Each number is 500 + 25 x the weight over its row's rms, rounded and kept within 0 to 999. Layers, rows and columns count from 0. Numbers have three digits each. The size before them is the row's rms in percent of the matrix's.

# layer 3 MLP gate, 512x192, rms 0.0826, rows 494-511, columns 96-191
098:507525472532512519517509441468516489491460498482475519473478496486473517494530499529511523507492517512498510460505512510533497518527457491491489500527476510551444524483459511558496470487508493512525486472484478494498511500509477480479531507531493495511551505507488522553540481471536493543
092:488504493514515534508519500544504491513522498527487478508488434539484449501533497465514506507462441523501490503510544476484506563487480507541470493497515512502494537462529505500487523516510488461510476505506474519515493511450504489561484485462473464509504535420495474491517480486518476481
098:480519523495495539515475527481524495486485514445521443501534505465514499495522469530490482509513521526499508515452464493515487474460492473519453530539506461536514528450438507471543563504471511515506479527516502495509472465594503513491494503486537462484487504517486504493484475480517466470
111:539528527495490526475509507520447470467505471526500537519504458475497503477516547484511498495540554520489511503481510504500491481513474486483520462503479505517458469492512542500442489521523539490480483542494501502504512472488501507537513489482484492475458519530534482495533532528479537495
103:457506485479536492522485490500506523473477539492516530496493476524493459500512493469527503514512469473460491514520544555510518510484489511492466508485478531505474463481496505462504519511463493485515513498471507566535467516477511524490510530510500549527493487507464494522487509529477489506
115:452473533430483501516533517478512485514482546479485483493507585513476503516456490465521509515508456474480452503492515528510490515474489506490511503478463494490517488457467499470482541482488514509514510476498543481502516498522542544470487497469513530529514539496498438529511541522493520542
100:514525500499506512502549494496469497493468498501551508499488464507501516503458494516517490444468497530540475533493475482563539508540512487472529501498501549501456469510472487536502487467528509486495489463496457473488547515498471519496494505497485522484477469498488508489474496477502480511
109:477482519494479509476517565472458494516484498532512482498525475506434506490500504484529509528493462471473473511534511524514549524512492529521494525512506497473504499529456499479475467489506484472476465513521495481496547488499497525538527510527476475495514456508465509553518493505513527536
105:485474490530503539514485487507476483516509509535530494509510516515505542516524510532491500498519479530434522514490539515470533518483497485500495491517490546531487520493508479478510487456497515529527532499540493497526482493516529486518493544509482539504519506531553476495494490513518512517
092:522488493467477536502511543497475467499514485507497535502493505484498493532494521510473476488485489516525466492503495546528484474475558503488506534487469510449504504506504490505474493557526489484472545502520496501477501493499500537462481485440529535464489519492395490506473472526490496499
104:500520517508474510534534502495485513507500478447492496491466487502435430514479531501518462499502461509469534585477528517502474438500472504490536501502512493501515478485501483486538512527501463455518493478485481473509469509519479469535519503500475488472469474490484505480547512513514543469
092:533499494506475523538528557532484493524527508515521430464522546482516542497511504487481482447507539490464497505528502498482490499527471513489506452524481487548511512552484464527500482501485473442500466492514554515515486475528474498546562490537490473507522517504506493467477476467489427496
109:479484527490499538511495487503424473513539499503499508520492516485513523480492521507496486461491504437468435507541514503487485541503499474465485520461515484456512497454518473483512468495471503513493469513495494511495466501518518474516457495524488549485504505485520480490544510533489435493
122:510537501488492533507494481489478558484526497490444521457484508492494510532479514516480504547486537535458504522523503502465537534511480458447477473527496530518547517475519491566506568502505509465466501537478520468527451519510513519497496492546516480539484514491486534549505534492517483530
092:518497495482485499535433514501476522499486497504542550475484500486487501472490498513561535486542521509521491518496523528482522495514504498537464513494506542469512508506496450536518524541479486520471490508492480504513529517507505471533524504520513515514508488500508460516496516490518554493
099:459517487516502474503485495488461485496510510508505487535482493528505483469504456510526527483506481506508477523502497539516475506442517534477470513492548520500501514465474508470474490484485510506462471513506566507454513512504503507501481548534512499483454509490515524504493501486456483515
111:502503507519491504471489460492511466465534483486525538530535553490508507503505502513525494522518481513476515514472489481447477495460507454475519503509513496512504482482523508507495471502504528545504471525516483500508489533477497516518499504522469490481496509536540494453522465485491496512
104:549494430531503559513502505474495501462496509562535506490482521488536523478509477568511503501472491499486470501478527516493450511516480514511453518495524513503509504520509514537493534500490503498513506500514494476483535447529497534513475455483573527533521523524505472486544535511487495484
# layer 3 MLP up, 512x192, rms 0.0807, rows 494-511, columns 96-191
101:500466499517476459527497495480479474516508442513516523470517484523489485487518460510521489456529493491533486505485488479507540470472515493502498484463523525491482465525511461477506487480530445507463509526532500491513513505489485517502448535482516526514468497523501522512500475527473499538
099:483479505510524514494503480501514517547496491509472531474521468474470475476536524445485540486498492504491517524499465497489492511540498515486489508488522508474502508502523502532527540455494513535469480514517499471549477498465510535514457508500510487517486509511495511482516474490555466483
095:489502504482551492507482506456509545442496539458521475484497501516518496507495448516496518523505510515501501499542528481512479492477508455509525512502487538473482464514481510518493453516459519527496497472435508509502530488547477486495509538478492482475509518481526495470504504527477496478
107:520519514521443491483518499483515513500493481508514530542548523496531534504509538514502493510489407490508525503503479484460510496483493494475516477511494485510490481509515450532450468529492488486494462497515507458498479530495506495520524463534464491486527512505531513503478485524502506514
105:511507555483520552492479473493505484463505522472487500505531486533517474508491503494506501474511510493486480491499519492482511519480510483531468503470493507559517497496478511542480481534508464452469542492497456536497535532480517522497523490530567478477497509542516466501490496518524455506
107:479498522511504506531466506522538497505492487483522499520528500522471500500518480525449457527510509482519512489513486520521536531437517515502458510477546487571508541473498493561537500518467510463536473527523457499502518536473545551511510495506488486486521474493520457513518519505513499539
096:483498496495550496457496486500469523498443507512543525472472507434482513496525481461463489496487514558507530544497538491551500513492517503494497506495501524532465526536482526498499565496504517495493509532497477499488507524508487511495485479515464494507488481548507487485497520465488527453
105:514548506523506528525490518520505500521521537486498463480564466467492485506459486508501537460503549477501470517494521514493568484495533471535490488507518500535464531511479498473508457524491429485477496527489497505474488482510500496524474485554460472516480522534465509547546485457510471502
111:503462481476454449507482531472491525501513467470483500497499494501493538514507511479516493502527490486511491516507460479541513515511472540464461473515500528488524484472494515523527500511529494500547473518529494481489518522481469474523472487558482534550517490479517508500537511495491512471
100:466532499477466524487564470444508470506545477501511494525496505439457537451530513537456474530548526469516512513476500443476500511499505498492520468483553518488486536512508470479543500458502506527501482508491532478517544541482475498505456518532511510500555496512516517547503516527520528507
102:480502490487501462522535468506548503528468491505513572479475471495504521488511509501468544473498513477511490487496476519506446453499510478438498498447502498453516504508511435477473526474487493497500494466550539454477501484525475507525463501501529530529528507480456481512528477493538485549
094:506479483556479544486477474508512484450540420510529480532509473476535494497536501472523503527485522497480484551468483497483483498497495519462528490524483467539522502503476451489459524461456478494512476517486528509499490504493561436496468553508455491462505499485520507477507531481501523484
104:513476500504524530530501496524501456512464444515491503485506482529470561455476528483481544521498469527542525478512536500505475486525533523498526503524490486511475481541499507519511482499527456436480503536505474553462539519455532502487486515494488486483508481453483485519499499512507550545
119:505520506483504497491481457489499505437496485521478517538502527514510462514517520463499479475488515531473495529507542490493495497498467491509510490494525582521505464462557468485517551516515522497480482473496527493476490543481493511514511506511510510478481502451502460481504515467522472514
092:488511535474498511545457552511486499508539481521492520563490532491522461482476511494517538499499521522480490470525484491475545549496484499503540499511490476471509498474489497489516507515520522503490514483473464497479550516533536430498460482518492558527517556533463507536479516485500531498
102:510479467528511481478531495545486493510491492509480518489528520491501463492508452461480520489492502462507479533517507470509509525505568481481498485506468481492473481520485497492467468522521502558506468502440509452484476473496530497514508556485506462511465507513522467477490471477516503498
102:492496480510506470458517493507510505516547484481467477507476489534529483540526487463476497506466510478513456488527471470514493504558473481503464510471508497507512505517485495428493545469526475478571498510518492471465484501518474484500490536506510514494508512461484501509475507500484450469
096:508512490533484517492508440480556511480496565525499530457507512473500565523463503532519486508498478532487527514509497530523523478521523540521539514490535490514517469451530459490444540521506477462507491502468488489521497515498503518503440543484525462516526499517568494468547516479486505494
# layer 3 MLP down (transposed), 512x192, rms 0.0837, rows 494-511, columns 96-191
100:496464503511460490511515512501475520453529528515502504497504485495489519502507504473501486503474464480481476482540481550545547506511488508476543520488559464526507490487518443499517493468483545459519482467511468467484497471511530542502468511515493527514505529525468467506462492504505466506
106:488501486524516485499537499489495498525496488537492491485485521491500517479514470466490430442516510504491468504480511506480491501542490505492537521525436490523503529496530487502489430540545477458545508524518517492515533434508486488526519527476509522478505527451481513447486455519468519522
096:482484522499518471490502467511477517513535490473514506503546526559479535512530517468453505471505505504485496531526542509483478536515503459488502497524499504503505463453502558492484509510493538485483471526511489480496533539531453492509514534508506519508553481512443462471509518513482513498
107:510507468473523461484476519504557559567499519507550477453504471499519503518491473507497488494460547530500507490487439481454481490502502502502506538465487460452513489523494505502499480535483537483506520508455496467522501493500527514543496494496455505501513485476482523485473504497526517506
103:517500530496502485494502516501527469474507468483546508532569515503511503510494551511536497526509501479490519488550496522488519509488485483506516447569468512524492514525541525518488494546543511515509501516463482517528470500440506497488504489501521512511506522483468482497487514508450486459
102:525541472514502513533499499469513512506531507497483528520534523519513480499496494529504544514491518498461489537476562519522567495492533513507512503539485505541466452513485510510522517494481503514496523499512486483511507477441526527552514538522463526527498484496481480498462477480512508498
096:527502507509517472506503493495513533471521513522537563550502544552478513510475497482533495497522537527459478463458472508490481481497484493537540509500483519480491517502480466473568523482514507516520512476480526484529535483514475504458501494503512478513474523461498515499507488526479483506
099:544494496541538489481458463478477522459471498512511519482549524451570487504475458450469487518549503499521530488513498529492478478533490467507518525471505473482496451460468520500514506529491515498485512464489491504517492515502498530509553459417470481520488487529501452507477535491470445527
106:495514546490549488513473531508531504496496506509525481473507503449455502476543491515479519499474492487462470507520544521496508486479473516485467515536522487508506530519502459443489493491453548473483480471510491526505408494529524534494478530509497519520490527504501480506500502524497513447
102:414517512482501520545495457475503488475486460512519539496464485488455481473472458514509527475518505488520493509539465499512523496521474525507495490514478493433490477488470476478495463465455497486494514485512512497515529514509518474552442494482515492512493512486524501494494513471541491501
102:514518487478520501524517515478513512510460523482449514491531512517514440486502486508527448513492439485510474499531426495465497490478470470474522529506483493438503473488506542507509481492496472482496511482504462461523536499490475521532519468498500465520504517461499500543544521503543489473
096:474518480503506491488513545526535496487551538496531493494498465517506499500485475512515515516516527523494512508455461485534537509508566508509494456500505542532479592532473488489473503505483472565482510519512485490509543498549514470553460522523485457513512493513512476498486479529510499528
105:509510495505534438507493496537483547519491506508475498480472495504513450503490488480508508553537517477479523533493543512483485507495455535491521552563475546452509456511482505506463491493503457493470492493511488477513500473462486490517510483505479483488517508499485479533516509472523491497
113:500514550522547505520465519508509541451471529504496476491498483480515542479517465440474472510443431536491489551465528468506512516517486509513493520492511516470489506467486503466541519519503521547465470539457530491493470508503490511513434542519529496490467510483463490491507466505482473502
095:505528517511515457484518476454485491502486487497494507493493531472499471547511472508518509442492507500513524515484471507500506484512497478520508477465482531531489491511499497491496500454480489463490480507490492452466488577510489452447531476500506483477476456480493497481532478500526502502
102:482535483518501497493530495525536470522480459476494546514448501493495482501468510505507516516509531530507478505504486513515489487548466511485525546524491481537500506492536509477534503494486505504489512448494462510487469510521464517499471475496485520508562472483499544518527497460494484502
100:501486460486494481490493541495531544497472517466500491528490505502525497465532553493507489468531505528491500529525532493529469515517521485535533506502481472498483556437487489506508519495484488505471509532529546508506489452502479477511474529507534537512495507472451528480480544512530483498
095:496467528487486512495494465534527459534489527481501493509490463507487507494516488474523454533490507504514461473488448502486520516486497529481532519506493499510520507540535492460497474481507484495498508469497500510528496503464532498468462492493484518473508494473491490524504504495504531528